python train.py --n_head=4 --n_kv_head=4 --norm_place="pre" --positions="learned" --tie_embeddings=true --beta1=0.9 --lr_head=0.0103 --decay_fraction=0.733 --batch_tokens=65536 --dataset="wikipedia_en"
Each number is 128 + 32 x the weight over its row's rms, rounded and kept within 0 to 255. Layers, rows and columns count from 0. Numbers have three digits each. The size before them is the row's rms in percent of the matrix's.

# layer 19 MLP down (transposed), 512x128, rms 0.0396, rows 206-312, columns 64-127
005:165158147084123188141179139132115156183129145100088148150140119155142104114140122145126097113089147154097174164091130189080092147178213131074119095164135158121160174121152117159087137131125146
004:147124100083098101080118158110108125121061124092164130071091094152170135082134105148081129134160093129064114170146071135114150069101145113141090151185092091137094110119108112117089118124133131
005:130147182155170105162160126098152146130093090089106162112160147154209089185133129067123112134137110171112158159097118108179143156159161116151140168123117167087153114164126169181122088121160128
005:190168151092153093119127077168124169102083112115076153112129118095102106113131137095117090136110130113074121142139078128122159085069111162126100127132092132149082110086114075154079144133179187
006:040135147134111054086198117103139191127152107123134131098110120112139147180163173125123137112194105078099103110081130144136148091098098137150098160167125138170129063190132084150175123108153092
006:076151136124098034098147113112130161096123179122119095166109095075136143165121131139112101146147100077094169148096151166129156064133103138150091139203092116144125084141142062076174117120162132
005:134116139086116207122129131140113112137176145183139100163087150110141180065169150209130152105124135085151105110141153166095116117139113117121165093060129135090157156139101111145153148168150118
182:107106110082128115144108140126153117127121154172085091129102153153089143116146123110080124090124193148097092140177152105114055167101027106071080115128170129160142098133106149112160155157138122
005:147112153137143167184109116139102041182097154113129142172160117107150101131094108081124096102077146195158165152114127099123115152161228082103143131103150139137154167108106114120082135151111131
007:069118153132113096127145097083154150138150155111133100139081101101128164122192134125075131129138100035125132126103157183095113071116143118144086132200119140136096102142145063139127109122161089
005:144131163139140167144071090099107079138116114079070147137127113117116081113118087042112120118077080161160113128055151077129079133153171105093122104081119130095119145115099157156077062095108121
229:106145114095145125103131087113163118125146163151113072095080085155166163159162168161160117117116146146159094148087133163144066148129125093190153164123107101125124139065113175093084148090133118
006:084093140125112061112185127096163187107141159126111120110126121148153113142161147160107114125141114086100165141114144208104117088134127131135100118201105152157105102150158071155167128120152114
005:163207177089179183170122097151080129176090065108091145163130142097135116158147147062116099112090137162117124107107127105134145142095166122126122161092149154098155161135079148166084107145171144
193:158137118080139118063191096123151105139146191154156148110122142124160125170122161141090146144149091134148134119114076128139122156170125133112097140119095081171118070069115115081106113152083159
005:154181149185145138156049129135103101134132098134136148156127109090146155126134130097139206136139103174149102149130168122163186110157164141153146167079103128134137133130087187161117112180141156
005:097082152185126078174119086143134062176114208105127105147167086084155111130139096080146112110101159150147165144131126117160158139145162103139136129111149122153123136168112091116107129158112131
006:131156138037090130102086109133092104130100152145145084166073093063064170100150128129062112134131112056098116129106136139101131066084106145125102106169104112109101140094117079082121146137173120
005:114124116106126083089143165120146151109078134136149166094107102141146122112171124131088094120149076131092172160101133181180160059085104138124062187201132156146110074103144106147166120097198140
005:108137141081105120126084150171157135148144098195147120182081106099117154112176107149132156095154134113091130145082132168151159099089120081146111147127114172125113153113094117183131133158203128
223:094128145108120125141146124141133190132187135110126091047157097142127119126091134110154118137112140088150127119151151118153185097131129157095087137092148167129141139137095140160152140151099127
005:121141149116148172169125050095161164152158166069075087148165090111102083172145137086114165118131109084151096128102121067080108087140123160161116094123157126148099164129174130169072098116090116
172:180140133105136132165167105101113128123098068139109130145155087134086163169077136123099189158125115076134154089145186080130149122088059093115135142112124130191143160148102145151139109122194092
037:167143120137125188158086122146123043119139121113157102155095135127136156107147137149155089116095128125151146118162169146099137156167167106139140167098131088123096141116110165115093086115135128
208:116111110163136051112149080152133160187128163074080117136117123191169142090152112137145134107159121119125170114176078119143107157159090162116097111080151168096142131100084111093185080123076144
005:153130143134125171110072111114123153114124200117126100154119121085117159075156174126068145128084079087118149182129132161115133058105119160132086141174102143132104105085156125158115121153205132
006:119163120101141123146180143139123204135141132105102133109136138163110093127161104127158091127158152107094147132092113192120148148132100132129093104178129168142104158094165166133124149119123160
005:159116146137146198162108093136113137117171138148109111172122122102073150089217134152084194107130160085151094102149132100087117077098100143114177092074136087116133143078118108129068154181125144
005:103084143174157105139127059162134137168125140065113142169125136121143106158122132104137095141129109081120176160133137157115091077142149136141076115163136169177067106157150051185085112117186129
005:154194171105143183178106137136054100184110074094111142183145113138140120145143115125137147127131162212154113136100142103150171187193148136123149137075148115115188183116093175126091130128102147
006:113134164112120128112131125143159155108122165143141112097088121171117181130222152131040163063151078088159142118134146172143110077074119115122098122177113162151099094109137132204163109117150115
006:161140143107125143072144157154168175121132172149127104060143134132121181127153173157088153126167094138102118126146095125158161108081122203124144117174138124135124112139158171120141174122099184
006:125117162167119130106071121115158128098097171162148082109099087096133181092193149103048183122140053084161110143138131123157123046082111145152097163144108118138110092097133142138114097112158103
005:154169162117154137148208159151105189139133103126099137095160184202183114169132161107142145099140142162116165125098102137132158203157141106123149107113118181099165154198128143162149152152117145
007:104173112094135106094157155121099169136117104114141152104116133131137115139136116156147056149144121099080141138113127178132168137127085141128079157190131155167093131099137122108145146117151140
005:066114119184132065135144151108120112127141181162162132148104088067159122122123121148155100148140135110108144158117166125163178079065078120134116160175150113153164089147140068059204178128159113
220:096139123065112103110152094176107132176088177129161193085146115069175090160186159112144192137141105138180129123143056136135119104133110116097193077102143081151109091158084128144100138121179129
219:045144129115091094136114172097130141110126143067127107155126199105067125125142210122076094090107134099141100128091158154109109129101176155140123075090137139140105171146109151121134119119177125
006:147135147126128106107127127121158173113131163126082101099118117108126167120172152177085155091165119055124120118150089146094133063086112186125123086151105101146094107140174084085118180108095140
006:139132158100110143085097131112120123113096181117122109128103111102127173106114143144050138152117098088120155189142127183111153066102141138119066153188092139148089110081119085119140131150197133
006:110121117090108049085181144091157172094082134122107145093124109166159083146130106141086103107120082138098159139111098154176123092124106124126069129176109157102135086119131117150173106091156139
238:116151135112165172119111124134119166106097096070132083102073145084168129126160134131138162099139169092155129101085127112105102149131129175119150137167099121128150086128124134099171128172140157
005:134100142083099139074146140115163150120112160091133065129145121141154140069164137187089084085089120105132125102155093143077072110147139117126141078114109118083130149117159112082138133094114120
005:105157126106109111110074133138111063113128103094110151179122060085107078081094098073150108121093081157156094127067136058187123144168140124118116117095163119109123138090115149110107111100100145
199:132141193157083033128128120128085100142149133092109128159185098123152162121160090152130082119129091132178097118167114151173087125169195125114135075154181092131102089150195153146163123135106118
006:133162077139142136160144113139059126150124073119100125142099125144132094089138096108181139120092176108109097110143126098095095180138082094134136085069108138109154154133098183120083123135097125
227:116095112113129130045078059128111156170128125176154167119132145143096167134165142164177156135150155091125168095133145210175064135090165137103171167137122134151198139101132103171087103101093175
006:089109112094092140090161151098130122130171161120136108143121091122108092089151103195133092119111131089118114121095146135103128085117111118100128094135143122125134139134139060081145150090110118
005:152091119126124110063066112135090142140079104082130185122122140121127126095077124136146107121085064176158133136138132111165127113163137127129093108132097142123105104145093189137162097086169148
005:147083094153127083117079162119117106106063131139139120075077108124128113115102101108105093144116050145088161149138156150173095073104113111097073160164103131129106079126113135104165095107195122
006:096111107099101085114163134123155179116114113118120113111122129181137109116142110177132118121166135078109145137126138216094108108158081127135103095159082167117104115145153116129174119097153126
005:178164111165121190142038131157065108127157119118102126148123119106103129089081122140145177122097123157148074117167131094099115132140099133091148111058098107117134163100083213091108111156079165
208:130128209106128136143149146115177127110155178119198066169132109150081175150145077122085074090140144125074109104077145150124068111211165165055143133121145122103118104162151146134156135123160100
006:059068149142093033108140092117174144108129166139129101080105102120133153164176162120086150110169088083148144132110117157130122071104118145151089128176111143170074070154143086181141112107137116
005:074103143146096076112090090135171073139171173095131084185144108088126129134117109101125119116116089087142143157095137124137085090172158125128107116137150140128062144136164090144126107093132080
173:120201104085168102128176084085163097116121100134167144147120149148112098110084104140130128150138118106116119139118107132082139150067134150094189110193100113108147062150148107121120126121166159
005:164118141178118116110071120068094140099068118090129149099116122142157113099070113125135170146121076173144107137163128089144124096131134134154103151134092104117131098137094187135139103126153118
005:092142158122151100158122082098134184131142152099101117157129082100127107100194150117127120120134127070116125152082135136119163078108144125160091134164113184145099151127145113182101148131174144
060:138146150114125196114096138133112112143134141127155146114100135104189164098082108133135102131115133124127140144075148176132138142156117157134115146134139169157108103072109181143126110130165153
004:092106145123109056073139106118164109123134174072146136184149068095166135137148121109101129134098072156148139187083140106159146069140199158137108155157175112146114104133173052163125118120113129
005:131181130121160135122179182111139183142143107129150168088154150175166117128129134128152124111135083198118113119104119090192173186149132106137113177166193155127158148165128215143148141110105143
007:104124181130144089127139147111204152124151192154145122126122109112165173145186179140081107097163083075164138129130131183155127074078173155148110147199136145169114084141151102160170108133165121
218:187149154110146181118153126148088155158125132136151104159116068102148086148166148108163097106101128155098141098160113164082101164180166094104053150128132107136120105173120134042136112155111098
207:166130129078140175154116121071155146079142154151123118144132081157115142193118071142185118148117079137100079093120175151201125155098130159170164112106141140132092118090088101126117122080130161
005:176170151128131169130094078135068151121120095113073112147101130114130182107137158090108190098090126114136100137166129150102097126143156131137133120045088131092127129081103142181088087159147135
195:067082166126113105157117074114093141117198097151127180138102119151143095153106076111122121140132118125173132133114093163154187115065174188110134173156111123098107104118134154117157131120118208
205:137155189104138118167102118095125102095083137117147117112184079183094157196130162131103151121082145151163086122120158160175101160096112172136124119159102114151091163089157031145140083086087169
008:125156114085127171158147157142102166149164112117130140148130149151130084120139101172178087126123172119108159118109124205109124161162129107119112099151117188139119156115141176131130136116132134
006:087088114132084059102149151096155155119124187110140080107135086125148119086115116179126093119116123103107133135138117152140121095146118129121121103176114138120132109139163104052199159093116133
005:181203140108181136183166126175076164131107072113042158149148142163141079146135133080162098111108179165114118104137111084140139161131097107117154095094121145086182177124116158104116126125117182
005:134177108069082086062130117130110123109097126110129123129119081143106142117169155144113128115132086092115082147131109085141156092110067198116130119155146107127134137131143065100137158092106133
005:123157128091153136162157140131123194125136128096089130095140134155116068139145099133138080106138153100094156109092101198107139135134099121109094088162118187129092145094158167131107134114146151
005:100102155055100149126139174154154082159126168188212077137121098098129192126193157167070126104151131115144142120142099142129125135114186120127157116119179139160119147107129098118131178174116093
005:161156121105144165104111117135073144122101063110141159124098181113162149122054170148141116153116135153102128133135115126069133187119143096119143117081079133107135125128074131092113157154147192
005:135117116166162128135162169098114139154056110146143192047163145160174099159084135097133128105145104202119170149142135113185143152123132117105128162123123151149152090183104159151182136134146144
005:147132134130122168163099097151085113128144102106088115161158126099079092113125080109155124103101164188134116081115112074139120174141135117120143104082141106127120146067110173094077131137078119
184:123128097140112113138085192162078098177131130093107075082117124082122102162148150148164113123149177143134166111153195140146133097103130101143166095112200098175104116156104095162120113101157090
005:141161153052099153089148169153124131136151140137120083130146138117121153122087144170117120126158145131095088101138084081122154136089109154131149084140153122108134161122139096070152174092065143
189:135158121118112093119115102112122111124107105117133060076139143134126106128095131118169091122149154148130113177120148121080110143125169127064157114199104152106107127164091112158161162168101165
212:103157105092140138128118153070097105069171115127118127102162092049174102109156100097161101137158145172159100123177150132145092090126037117175133103130138158090104158083082156160141196080180152
005:142149131082121133158187122105119132174166198149130113184154116146140150091176130151144106131127191092153106145149109119081088139123163142114146085132158139139159207108146072125103162144102113
005:124128172070125101124101094194094167150134121109091120152140154091121144183096147145149124143149157091120161133121102171120152085114099182148078115168115150153073132125141088129105158115178113
005:114086143069151172152176096158153144168179198099130111174160109133159158172200154124101121113141128094160145111096130147079093091110166141150145087121177127150120118168168100200099112159106113
007:110156152073103179138122113133127131163163163086128091147096130113097156118149133138097111106129134060130119110107123183061100130145176118105114088152123133120107151148139102126091136130112084
007:077085138097116133122158136108168113176160174133145113149109114111134122122147113172103072128120123097116179139093163204081112123152173105100110111175144164150109141148143056116151139130169120
007:070120153106101061083138126105141139109116168134123130155110067101135119105164118152061088084109081100127127125096120136171125051082138123119073131191146126125147100129128089120193116114151099
006:087057126111093075109158122107162140128106171131113109097090113132140133103185121150074094101132096080101175136104142194117093071120132116118085113185107156146103092138140065142154120102161114
005:081055138136091158156134145106184091164138196141169064107155086104126146122163115172089085107120147138126168108109127143123095144150154102096168099134165125133108136124154091065162159116096091
004:138155102071137098119147158129124161079182134156131165198108117138140092075142173202179107147114129134142083125119141113135176125139114110138125133117122146124164149140139087111155169133139166
005:164134107114126185130118182111131126129136141163130166141113121099120121100119117204177048185114167152091138124115161149114150124105145116107145161143150099135138146126119122039146153141157158
198:125134133110127132129183109101180086130135130149124101147095087125070145147116072136169107138104148106182116106106056180151126155082188129198151086157161095137102150164143076135104112200181060
006:082095177185135093138126112136168129162124212099136139129156099119173120129157146113082124082115110146169181150129111161153118098124203130104102141164131158164107087177150062156127145116154123
005:142135148065127160125159124144148155100126129179131071099110122111107178109204162116055157072143092102116106074124078105123101099071133123143161109110146125085137114135130167147091133141101118
215:087128168151114121136127115148142051142116062153150136129107142199094081119144098102099116131149132107104141096113093124111152118184101126182115145147161110110119168076125158092097140135158086
005:149110122195107136111094174151093095140087130161112159072127148171160134090088115097132150111131061199128138142119148160200110127129161114081103158101101148116131106185076196147180120107115135
006:091137154113105087112079119114112118097084174088134110146102096086121101137061125091086100170107094160116159186084107116172162092111173103132053159178111128141098081099134096089136115115169097
216:116089107128101155108129076156151116164128126077142114072167167093123153089095161151162137107139128144154142143108179103254122134169099178137153101139114103149130228039111099095089107139172155
006:092092077110096091108136153105116125124146110127147138112127117140124079063146089183157090109088157107117133112125119172127118164158092104094119106116101168140113121098110145114157144120125150
005:156152127119146169126098170139084111161127124124166217162116136142134146081119121175164104148116181187166132146134157163156168162151226095125110161150154122172123165098099191150140130139136142
006:099139094117110050124183133131094166146167113146118123159140141146141115159090128151200104124123165097070103110123126116155132146143076125138124087147128163131162141201125096110197154104111120
006:083108131090089054065169130093155184108133130105107121122122119145140126147159129158102109107145100077113138133103125170126100079143085144131072127184119147131116098127166095148158107084139109
013:117145128084132196134105132132122107157166125103150141155113145119117138142104126146140096131093154112129159112122147187081098167164159130107120102151145166150094151121138129147118142121124119
005:096131102158139104144129081107079145128110085089090156115106100130128114120150114042143148096067132110086121107086152137133105119105090108108085127135107150132139072134088167188116086166174141
190:157124131122187167133124121124123097169110106123164162121172113162088104183109088148122175192179126094112112154132127070154123162121082135097094118134082120146169157145141141104100125169199110
006:152169145072115162091130158143127145104155074176117087132136154118130145141101141138140175103152137136111071090112093088143129146087068144153155097088148126057179137115117189126146143120093109
005:103100115042093127102116140124132096142140162173174103154086093100100152054180124165102098117110100103095114138085176153138167097100121098119093143144145179130110141105111071138153161137173143
006:116070132214124080114119110114142122157100138140147101070145114125187164143116144120114174108156102104172141145180129116137084069148131171160099134116124135169096084155144121180114107125133161
# layer 19 MLP up, 512x128, rms 0.044, rows 207-313, columns 64-127
005:106133143128175151178188187132142116128163057137150194160130138094100121165148126141101100159200137153168140140096107126105114116141101206075080120158111197162093122143102102098127077132169106
005:142092077209113133118089100132145143117154199107110152122146112156160118135138109166163123124178104140122152126148171149122148084154132150103157142148123078142119104081121062124114154085194105
004:089088117158155195120139142116136089164138099134132120126152140178105130131169186136143150174161141161193152098158118099097154144134137051117053121149128122175143131174128115150122168161097161
006:099114079123117129101046107114105102038153147129137087102104094090172143182112106168130154153099114081034101113092104127146149111121132045097114128164147154132072082138119152113073100110118140
006:116158111161111122118070140106126100053148167182149113106104126130164148163089121168125174180108110100161127099127090132183126163136158034083134114197151127139128126174130119153101086149131149
005:150162113060138122155151103097106125135100111040119050099076129109081102112098102132126130105081128152101132114127101105161117121107077135154118094091124119106138149104097138093138081121065161
190:117170133140115140128095144106107140142136118099126105134091089163138135088085115202172134128099121133139218154073096157140192091159190173150161118107100078100134123141105139133106093129151091
005:120109186137079069066120092149131161133115161102134167101182192161122131095148102087155093075066125119206125151166124126117064109152137176159169137070096065106124115102147124153121150128110071
007:124145096119137088113074116089077095119147089184165115092107133099161163145075090143143129141127108124065126104124069105175154144112070058109096130145114148126094102138107132123101070130125150
005:145067133198109081106141069136114168168111162113116149134160138192128145116147123118163112116122161173115182133153136151123106100143099193126160150085085099146161131079109073126193190091172075
216:188107137179150164064085160154153160129086117126151129167191148212106133087129088119125184147133121143156169150088209156104181109087156167086086128124136103126134172160119129106117115161135075
006:158139115157107161133039155153111129115175154150155123136127127122126180148112130170163170199190145156112133116135068131162165162116091040101126131197098151143096087162149184163148116114149165
005:107102148165154140109134094105147132134128159145134165100159116166167091122153150135169091120108120118125129136153152118096164086178166160184135140097138099116122149080103054096098151122123134
202:146123151143109187205141120174125138118125108079072109123144080136093125127105180109115112128158157161119176080075152141059103116149082079163139135144154108146133195108110099159171077074168143
005:121087136178131107090167108148132153067077115112104145158122095116143129101152106110111127139092151163156138133151101129104134087165130210064109101092174114134106168103121118103186186124122104
005:104113176119109085043092122136138146091167148100142122087155187129174146092110084094140155086036113123187103151159134097146090128124192121139166129117169079121123119150172171149097158157113119
006:090160137080153121142154145094095096151121059160147094116085136139125134125093183113133112134073085127166128112129107092169146150112110095103094127131142137126112131164112099105103070165095164
005:119156143182125157102089170159133122123155136185160155128106117115150153142123154134152149190187169143097156091103094125117163153126132080083148123174113188185158127132113093153162112151188132
005:097082123136126142083139137131132105101090075085115065087095089102116138062093147096085146131117118148055142110119016077123124131117106144072100121069134094080085111122117112129168086109106118
204:140166106138102172119128065114161091083092101084141171146077131097118147124162171138149107078126150210116096134180130144074060125108107121155154106206099137117129135149117104158124127160145084
004:089132104108148080138108130093067122154130092134127151165145145170133140104136112081148123119098144165153167154125100135119151078148138147087113169126125123108102127136167090092132191136120110
185:105112116105114125146098205101173163103119126093149170156149146133180137138156127133159167183079132146146131189144118197124118104132196086093155141152087077117089164175111134101102155103091095
035:067107141141117131087168120108098127154108082126114139102165163155121098112111152131078122147113116157092153138072093073129090127133088157076103113127110152141169092072079132163211168139151114
197:102108128138100125074114181213126127163097090143115067186162115113098179120097181201098151115085146146097120095173150127104182059080096125158133154132103083063117163108129069146140126162147164
006:104135118136154118130159155126085110170149095150163116136130136160130142106111155138133152188112146171111163128135070109158205140137081089065101109147130141176120176141120152119172159151109136
005:115107137069122156128102139094064091174215077125107101056135112140086122112125163108109117153181158118093134120087065047126158124110156055097124144156091132110141084141103036139131111119136159
005:105147132083162145160129153119135141194057119085118128174094160173093133099107200139141133127132134179169160154154127141126148159103131170133105156112134123135148154190166193074172137144101170
004:080110060166123120099086123154097089136151132171166115108183138140129117114110102137185127162130135176078111112148027119133156169119070077076108097134079061112094121127157175156139157164163130
005:129104174093123097120179094125129155123112165151089146101135144149116124149173134083136088082089119110214131156152178121093099066149204178158146141077145120122111138083141000098110158127110115
006:100146079162145098142066106085105107106096069121150128125080115115138135141112099157138130155136147164000165085093066140150135138100086107105105141128122168173136124130096143084162086108157099
005:092139115107148119152111127128107097126099055115105140185070110099141106118137168134083114159116109099141127106092173143098109135076122090072086110149124127171122098159101134065137088132117105
006:088128107154152077080129131106110126114082059135146142160083127099145133094092086127105120143088132143051165100091088144148159121117105162063093104123138154178110164126104141092154123142132092
005:127086110098098131140094054099133108099152162060111141119143102133102092146172120157116124099133132117131116125137190122092121079171165091143143142130096074133103107085125060118069114074113124
007:119130139111097147114095153136074093112191090167124113072126113107128122152146154108117114176129126097119097113080086055128161105131127033106123102154128178129119088130088071140093095133117159
005:149147145119091116088089147120129091085143172145160103088116144096178123123086121103117133116067096087198095092095083114159116138125159059126159110130139131098120103162145134151061104170123152
205:115121178107172158139118130113149109163173177166097117139088092115117118093176182159159216111090140106120133160135106114115161122100147116127130134119102133110157123123122066111134076088118109
200:123078189122178155072145135127116154103091126140104095123137112107151147101112129152142105202161094128129136137120118129154104086131072131125165134119089168096163174152121173107092130126199167
005:132165103086163104144123126117089083144148093176137172165088142109142112145125162135065135180088123122187133087089131147131117139100142076145072129184130129152121143165146176088082076151081140
006:103134120137149112138136138139087129130142063176164136141113136130136141134117155132138146193110110162153156126124094107166154145135055093082082107171115158179101143162129147124119089134127130
007:124131106163090189133074149140134120099143127145128127119100109145120155152122130149139161176179133137146159095132148146133139123122093057057135110182122119171122087121123058136122102108179124
223:155110073162069150103084172176138131108179124171111172132120116153117090159144178152140100129124076155042135139135052170180117152142070090103119155130156133113138162153170095169112120124108135
005:143161147099145138180126147141138153145191129129150099103102170133114114160104101183129144158155133147137147126125167167174098149119108135161132138196118147149147137127101158123135078158116125
005:134077148152073099113122109157133141103119149098095072077104141144140130136138112088126138114045139110177127119119184128108068105147169134090125107089161097106193092096099054135147175166125107
196:082133064149134154171094055117131205098142120138154110231137102145144098124075122160100132125165162169120140140131115124083157119138069108130097106096114110139158147128176124131085189103142141
005:121097141077156146128169104125129131163122195062123130117163112134078117101127138104122101093172149121108107149146105090099156105126155169161133119077135096074100165112122035149117170124088122
207:139108154112128121095105112124171158082082081182083139147108116152177093146130143204144126165137152159129166070081162077134118167101096151115134096055095123106206118112156103075165155127175100
005:162173181073081132149092169146094116146161146099126083109090167130111170131075157113130131117107122110212122127106105120171088148084132076131148121140095143090134083158132132110117098158099160
005:091090093195112153131151120196121119077102091129096083142130060127092108115154099141127104188122144141099122110146076136109106113137044131035113067154091089171089120076115112135158165123142089
005:124129115190098106079134124147111098085100108152167187159145101099137099082119115118125107149169147130072125078111085125112130136124088132118141081164087117169122128102112130186149117113188092
005:157126098104133165161085142140096129140172136131137101125094104095080170118102111140133153179214163175068140113109075108150145138079090098086132102183113130122084116140132089145166114113147150
005:126098147116135106134209101132134132119054091107085125148150095129079072104122126105093099135078145150152129141100102135100128100147107218105103094099139108111126144097120104084155179134092104
206:158132122190095118106074116113131123137118096148076115155107123118120110141137144115127129150083128176116188138167079143085159144122092149133092158133178139134103086100095068117149165111182122
005:123133080175154103102046137146103122074157103125155126156120134091167195139131092163154184183125163151050136108138087140164148168115114086100102141173141159177097131185164221146153123126155129
005:116112120131113048108115144128118115123185076192166087101126202129146150116096073110120170152037142134139119140106110148185127129158144162119145140134148107095167115128155185169159157176136155
193:151103144137162218127120159114145151164148085141093130160171144101153182113128177138130151130161118070103174165121120156155109132163134099089152099106105146125112063160104160100085124123100091
005:135103089189147136134175134136134128101063095117111151180137071118096101117162075144097117137159140156137144100145093154101124088154055180076083089145105119169082141089135108117118152106167087
005:113114109157148135088140166136081102148146102116123095111156134146125143098098137109122171146140123155112150132143031072171217105135125082067065134141159096114083155140138138139136155152122176
051:126145131124105083124098068083131121141144109139089102122143107133084161139130120109129152128149090133139138137104070052135135100130060114047133140136087096088127087117146121156175106114117139
004:100135108123119094108094128143122116084173095129129115100111200116123137143098080104110152138042111085163113119126144154120054097149154098072104125123116153118150114121130141108114124147131084
005:147139151134105186139140117122143123141171148138106177112119117132153121163191133159110103133166159082186155141099218140088153075187179116119159143125129187153175093075081045117122111117168127
007:127180122203120061082050121113116122093154127175181136121121143114189165171107094193149156175108144135090155083128107158194141152115116087112108142158171135168131125183129189122106071149154153
205:137170103155075122098109130159125171126142101106153148204101137132172098077111135141131180122161170112127128203112104164091153202135142117124147179084155099095111143147224169083112089118152128
196:098130081147118157126134127193125147112106115136100133171135130110183091078131226079096136108121136143158166165158054164102141085093158088089107159151143156107155143191129089196131104116159166
005:088085068102166118114186058111118145120073110103121084129115099146059124130133115114121151131105174159069145111175117086109133085124104156122073115086134114161118181091110104128145168100084132
201:139168092198136158108112117159166169141104087113069091148184088150123136119135157082070143141120114124185106143170122097123073103153085134077130076130143081114106157117192065094142121125140125
201:121042112147149142118130148166161108117128058135131132120075108110117144118150118149158139097140204135112170199120151137106211116117077166063189110104198125165121155104097106149129120105150143
005:132126174105102172152134132131091097163193118107119098056157109167070137118127158123137116159178169147109138136124060065137155143108123115133155123129098118084134083129115049173201139129113176
005:157157149087100145123081162147097106099209143127139104127098146115117139133096092133106145153136125110172124114127131139174094140102120068094137087200125112137120084158132136146105099169115150
005:117099130131127164132121086114164123129099204079097126105155102170097092139148145116160101090163129126129119101147168120086129101135168134147152154108129073113108110117114000117090149105121110
006:091142122076120144154119152129118109121148084113102098138094144135083105145116207114088128144084089091164103110114188129114105093132150066082099108172165125132137116149130081082051128176100135
005:136125146110124163127082139112084108195204099139118129083157114170110137098152165145150135181200176170097165138101063084132198132129160091117147149170096120129153085142128078159179134115171180
006:111147170059135099117112127094139121113149089093149136083089186089158109138123083119108106109051113092159112128094151106165087116121179141167120142090160151110152114119121161109095055161075135
004:129066087148133157183184076158173106123078139136105103115142070143059073141155131177120092123155112136136092107157108106088146108157075136137073077122076091153104158076110095139104132106074122
006:124119136182090133097104104169152148096117218099144180190150084113139130125174112167137134132170166125124135137147166157086125102136149157142187114141117116160129148097152115149137151091171086
005:077078153066104110100149097107125142132086106077079091080125144159114090093143117058108110086066118108163105145102135088092118110120175171125106167056147087100140084117138094098133142124096118
192:144120108141090194102154126127134115096094085152169117116143135184095160099104203181120152117123176134087128147136150119067117177110093147075127116101091156133157105143197120139125134130122131
005:115148162079137092187142122111131097128133102137120129127091139096143089170156147122086123103086081070218102132092206151123078147123207113162113156109152153114145108154101088085092062162089146
200:097099154117139141146135087106125181135147082152133167172078086090141093144092132141186158160124169149138199076182077148140180090183138099109110062130153118132122140124105081154088125081177101
197:078113098055095110111127075108190165151124150105081137140124125128080087185107160130136164163101125127124173127102080133122144152185144072155199166161151083137132159135124097091137099094145132
005:132138175040136097140167137106096148171193129086167137095150213135054130149116150128124148103112137108172122166140185104162087104106148129178126149103144129093105145165136127127066106146074159
005:069086085125153145125136142149080102099147047164136086133135119136126101135156166074159137201084121171136101118123051101131157142117126080089088141153150136115057097167178133154092130152072174
005:063142087091168088129083105067095130103138092094158121086131139130129116136078059122168134127082126148045128140098077115142100102095156149097131160108095135086088091123125137063145112111107097
007:119158141086142086139095114073082104144161047136146119094109126134129126131095115141136077130097106118083138144111076105169105127115090093152119127131086133085106090117090130102129075124093138
007:164140158125110104116084128152077117126179131164151135090132157130152179132076119142174122139123124142157122134128055095195114149093060064152138123152073121107115089134127163156127070137118158
006:137170146171084118093060144125134120081150145173147093096101137125184141166098110159156159168086132113148153083148129162179126156113128048087137123158163133140117081174115142120084095165162137
006:114110104132118126103068139144099103095148121141150113117110114111111152122079104144151137160156128155070128091115041109152122158083064063078108112166062108141080082125125136133131073118138126
004:141148185064094082101077139139108126107158124127130141116060168108180141103083062120125110088087109116142128135100151112174071158079133134164188144133119116107153093135129179132157064141128124
005:180145112118084187160101158125142082106118105054094073063113119117083081130118101142089139136101112093165137087101161115131103106157122059125082082127148123109126076123090105137103128143084162
005:182150208124113144122146157144114102147075110172144135085118120105150103128088135110133090123150113127184117102084093092092114183107092100170134083113061162118130082113079109149135058126114138
225:147088120139152149085107176126144131114123083151117130135080126147118164087158091122119123179117181098102152118141182110135131126067035098093184125130141103118146136126160090099084169129143155
006:105122130154091083038038105138095112082165118115148144113137154121157128117105067144135131140066114126119130093143098143147089130100121054120129094164110092144117117125149180128102153167125117
005:104141103081174156158087114047152115146086063063132144120050118115156092123111088156106090125116133115063170103073174142125117129116148145129108155095131152142153101106056135055132064107102114
215:113098144202048102154114151143114079138117160071142141150142123144105137120092137144158062174104202114147139160178127153152099168084087093131079158055189132089160161178148125096137114095096122
005:141109145200128111083159086169140146083097154089142195168149099089117092111144113135112124120148152114080136124132139157107083140122123197150168091125102099158135150111110142153145168108156088
005:117112140173118105123117166128139087094144085183121152108128141150176095117149095138116095155127071114209148095126099139162107139184118089048098122166126127138109112118155109145123111157159112
203:181133132130119101158187134069142138108098167115140187158083059196127125110120131099159146153135106132061128124151132158127108188043113135087107117143135101184144108145132119135106207112113111
005:149109169084072168113113145184131141135196145076092041081142127141061171112095156103105171148135156128116113141154126070146155126089118076131134086151156087130149090140153141158157153148086183
005:134113190160131133115164145161149139138122102153124133094163088120096106139164087116118079144162150126118129152150079103085060140147102170144124119073079184115115122105103083136193095118137113
006:138117116112085152131096131130134089048182207092139069119123099113100110146103137127106165128122117080105096122145143120144129119121134079106164115138171074080077081162136107157082122109108166
006:124137106113120147141068159145125126117181111196148070102100121110121168186090139153146181187165144130122141115125135150156158143105115051077139135192129159148117076146133106131124092130154167
011:115124134114101114143102105139077109151162078148142093100146122156102128120128158117147090158134132134076114143113053082145142110110079103123136134114090133081134068098120146144187128118110133
005:099063084144131145102078097109100117097126124091136086121158067160106136121093127107160122141163174141017123131178061083098183095113086105065124097113098092137080098130140073142154183084134115
194:105099163129136152189145146139096102166118100107100116159139079130168151092173158136121146138142134113077157177109175109157104079154100181098172107079118165097122108116158144110160153071129183
006:123113123082158112163152099061166126155075120081106095127070104109121093137138142125087130087105113097143125117086187153112141110135188184110127164059158129109129125110106034062113098117102132
005:124133154113130146103152160132090098119133115114134093067106130116123141121094129108138136117079110112114133109120079063174164130125110061112098100106145150130138114131092135130131085163098171
005:101111066158148089096116109179104139091133140115169168199137108077101128107126075130124176153114178163061121121150107155109132133117077189062127086159138106169108172143175220138146160136143102
006:170100129185107126130111087126147150101116208108106137148145116144166150139154104151152150132134156144131122150141165147116122110165141168177176138101133111097151135094134122153178168087153132